Weights of a small GPT-style language model, trained from scratch on English Wikipedia: learned positions.
Each number is 500 + 25 x the weight over its row's rms, rounded and kept within 0 to 999. Layers, rows and columns count from 0. Numbers have three digits each. The size before them is the row's rms in percent of the matrix's.

# down: layer 2 MLP down (transposed), 1024x256, rms 0.0624, rows 567-577, columns 128-255
# up: layer 2 MLP up, 1024x256, rms 0.194, rows 568-577, columns 128-255
down567 097:473502540518484488467503514467490539492461534524526466541497524496497514491456492455503517478471511453470522468509563527517482510503470508485518505533472452506520433481465468488455495532530491512517482508460489519522501534510498493536519470515472486513528518538517465483509471503501472511491505493496489547475476499490506469509540497480512485471502460494534513496519516519520484467494
up568 103:530539487488538520531499486542467521505491518523493490523461527497502467496525497457510462517475486515485485528503508500473493484516519508485496482531468538516481448518517502473477484535473495500542560501499516497466475442478514501480503471506466498481498493503537482480487515515501491475527511456461502522505497501505477534493515531554518526547477507517508472493492488500481499550481
down568 099:540492519527457519490491465490461465502496499529498512503498480442499543454462500521471480511508505511495511469492472519517481450508511565460488445484483481472475560506482526499484459532525504555511506501463506455525494480499463490509487479499487460471565500498510539479540520476500511488464500496513522509486562467485494530472467521497504510518530481524475475526525483508527530523524
up569 095:483476493512496499472498518508485521462501524472492463486493531545477489516498423520490515492462497512517501529537514504471482512452499534517500478494500511503511489481442517505498512542480487494475505500542445496491510535510497481474522514498487510490509490540502493449474534466465511496463529484569459499508514533525551432510513500473557490485492520450513512526522531521481495463518
down569 105:515483498477495481479494484548502532510540458508525522512534498508433518515534519533458540484506533566497497536491522487557512495488496514531484530503480488482488477528494516488533487498446509495484504495432478546484504492455507476499489519485489526493482447477515500473486500486462528495493476534503456465501506478505505510513432469500507493499500486526499467515554527492492477510512
up570 100:464482537485509476489505475511496503480521480471490492514501495512489481514504478497511534509508482487531516484504534496516486528520506482500538552534496507522514465458493496504527491565540525513467536514519531452464477493466469536531487511441486460497455484471479489455500521508545503508514477452513521522557520497476488513479516518497504493484501484471476486459493504479515530506529
down570 101:519490527521504539494494511520538430472510476485509545463517511509524477506464488519527435476526509552500517512526473473539467518482551473452471511506476507456484504488490533506490479525524505546509487512459543514489504509532491470457501460482501497505492458497534490508447493491504498449504506490510520520504544525474510499559519489485499472488465472515540477501525530503556488486511
up571 095:518523520458468524469537495513555495501489519492540517519488514476533511491478504472507470510518504483477540541515489470483482497533513532478467503459519522524512489474501469494484534536492497555513551496515510497533492513508458484513449514498511478475532498500539444502527489474519500519488502452487538452455500463523482505482482545541459498541489512493509485513526511539464516494526
down571 098:467512471548476480512489517561505519495453497475510520474507518510467457522495479534525450457505512490490442510526504513534499550449497475492469530491503450490435524507548474515491502514511494481523486559492454520442503498553534480487514514521479527486485508492485546508499521472495512481507511501504512542560509533508481538526495537478497491484508507517481492486515510503495479492493
up572 109:514521475454538491476526502512532482447449470506463555441502504544530484527506496466473504497481496510479483485484519495453444502552485529520481499483502507482496533536482503535514465491491487498504540512494533499473509523520471502485467469504480502503487497584525538553520495500532516507479503504491463528461479466502489567522501527527492481518524511470548529468543508468469522497510
down572 108:474551523542493464489486500494496468493540456494524522449516475516543487492488463496502492477520508505521454499502518448483511488499495501485545485481541515476511492495469533498514488494452509473520494515487496520492493480513547480503508503493523500503464540552490494453477490489507488518492464484500505495490487490548498478516515473490539547517508505532518507488499483478496512520469
up573 098:471507476494510466482504551541473483490516498513536487500474541526471486496498503446510484515471494524475520507535507497453518514480459511418555531498469482588489505490542504533504492504493497487507532505456476490494503477483535527535475497503473517504520516522491435482500514478504510502521526478559457517510530488511493493483487512536490521527457496458490510495537458488521516490506
down573 094:540537443509491541512496506514498521495487511458480506504483473523517500510495476538468474514491485479484485497451505458493532484506477523502494483507534490506485557468506525528510498494511498479517472477497532473505485499535464503483481514471517475495486515485473510513457497507476521472477521498477506521499494519523529480456477491474518481469526496466491469490512438477461476475477
up574 084:499544527539463493508517469509510493495467495490500470498515535544490498499486502497519484513470509472528584515516513564528447548521494463503498458507507474480542501507478448509519469509494499517497461529474541464521514505483496475462498461485481494462529496557522505498469493527494458514536490478505471527531512498473500483509479485505542482520531465420541502512524517506516481527518
down574 089:492445519525469501497516498498473483510492452527520515521519503530461511511520500513532555478489512486473478500490519473527521506479510483513491497516511513543471472512505530481517519524476552521480481512509551482458480523479501503545521529488501485518541458514470504502490539546506528528480514472504499534488529503491503439509499504468456469545520500496466514459500501479476541537487
up575 083:526535516508492488496505528496470482466532500509492447503463458484502497482476484453442533492481497519510541522503511447473477482500485508502481482481492516481491455530459529500479470514560513431454472550481471513481494438451500507500509524486484539539505510518504526506514489549550519493490553473495472504545502499465482476501491523468528468537502519485479488494481517495483520492542
down575 081:539504506507531535562551479454473480498464516495515486498522505503487506497530494505511528504520522511476513529510486514458468525476524466460436553477490472504484485463491503504478458524512508480519532530528543523427495507513485497498516486537486541530517474480518483495530478538485507516504512486489508470476535435520470477501476515455514455464490496458534521493500469477487461530492
up576 104:485515556460528458529557521459529462481505535547509459480523496479562523538515506521522499525483506426491518500512482508465508485472521512503483499529493460488517525502497501466498489489505505466503521531520502462524467474496497480478534486488509430498537474507505490458466529465542441532487508481476557505525478449485533486509495514503528492510490535484517499494480472504489538493503
down576 104:491478493489479470501463497502546496469532479519499504497453545489473550508522517540427492496548465468498500509530511498510486508484487497562505498523529484461513509488518493485533501504511510504514497514463505474497513461525493511475513449503544472463449477455499483465514534513505467488493517496499525532531474487504507496484445505511505480499537517488499516526471509519505477482542
up577 074:493499533535487463485500476541486494531477531491508512491515509542540488536495475493446504525477491505513470498489486467526514457509492455482481489510518547492518501521487502502491490488470498520516493533461539484546424464501473472473472489489497540466469491500484503471499534499527489537505553505468482499543495493546518531499487467468460511484468553516492476494485530555535452479474
down577 073:474506500498493504523527514500560495532537477496551486479501477479466515503497528500534490506469508483479498517498507494502462541518487535489518489491440489483466512512522502486518457482518507510561487502531465502491535507500492493541463493460519480485480493537511478527451493494514518528459467483497481512469479484517447483516565499542494533497509481478537527532518446513478493466490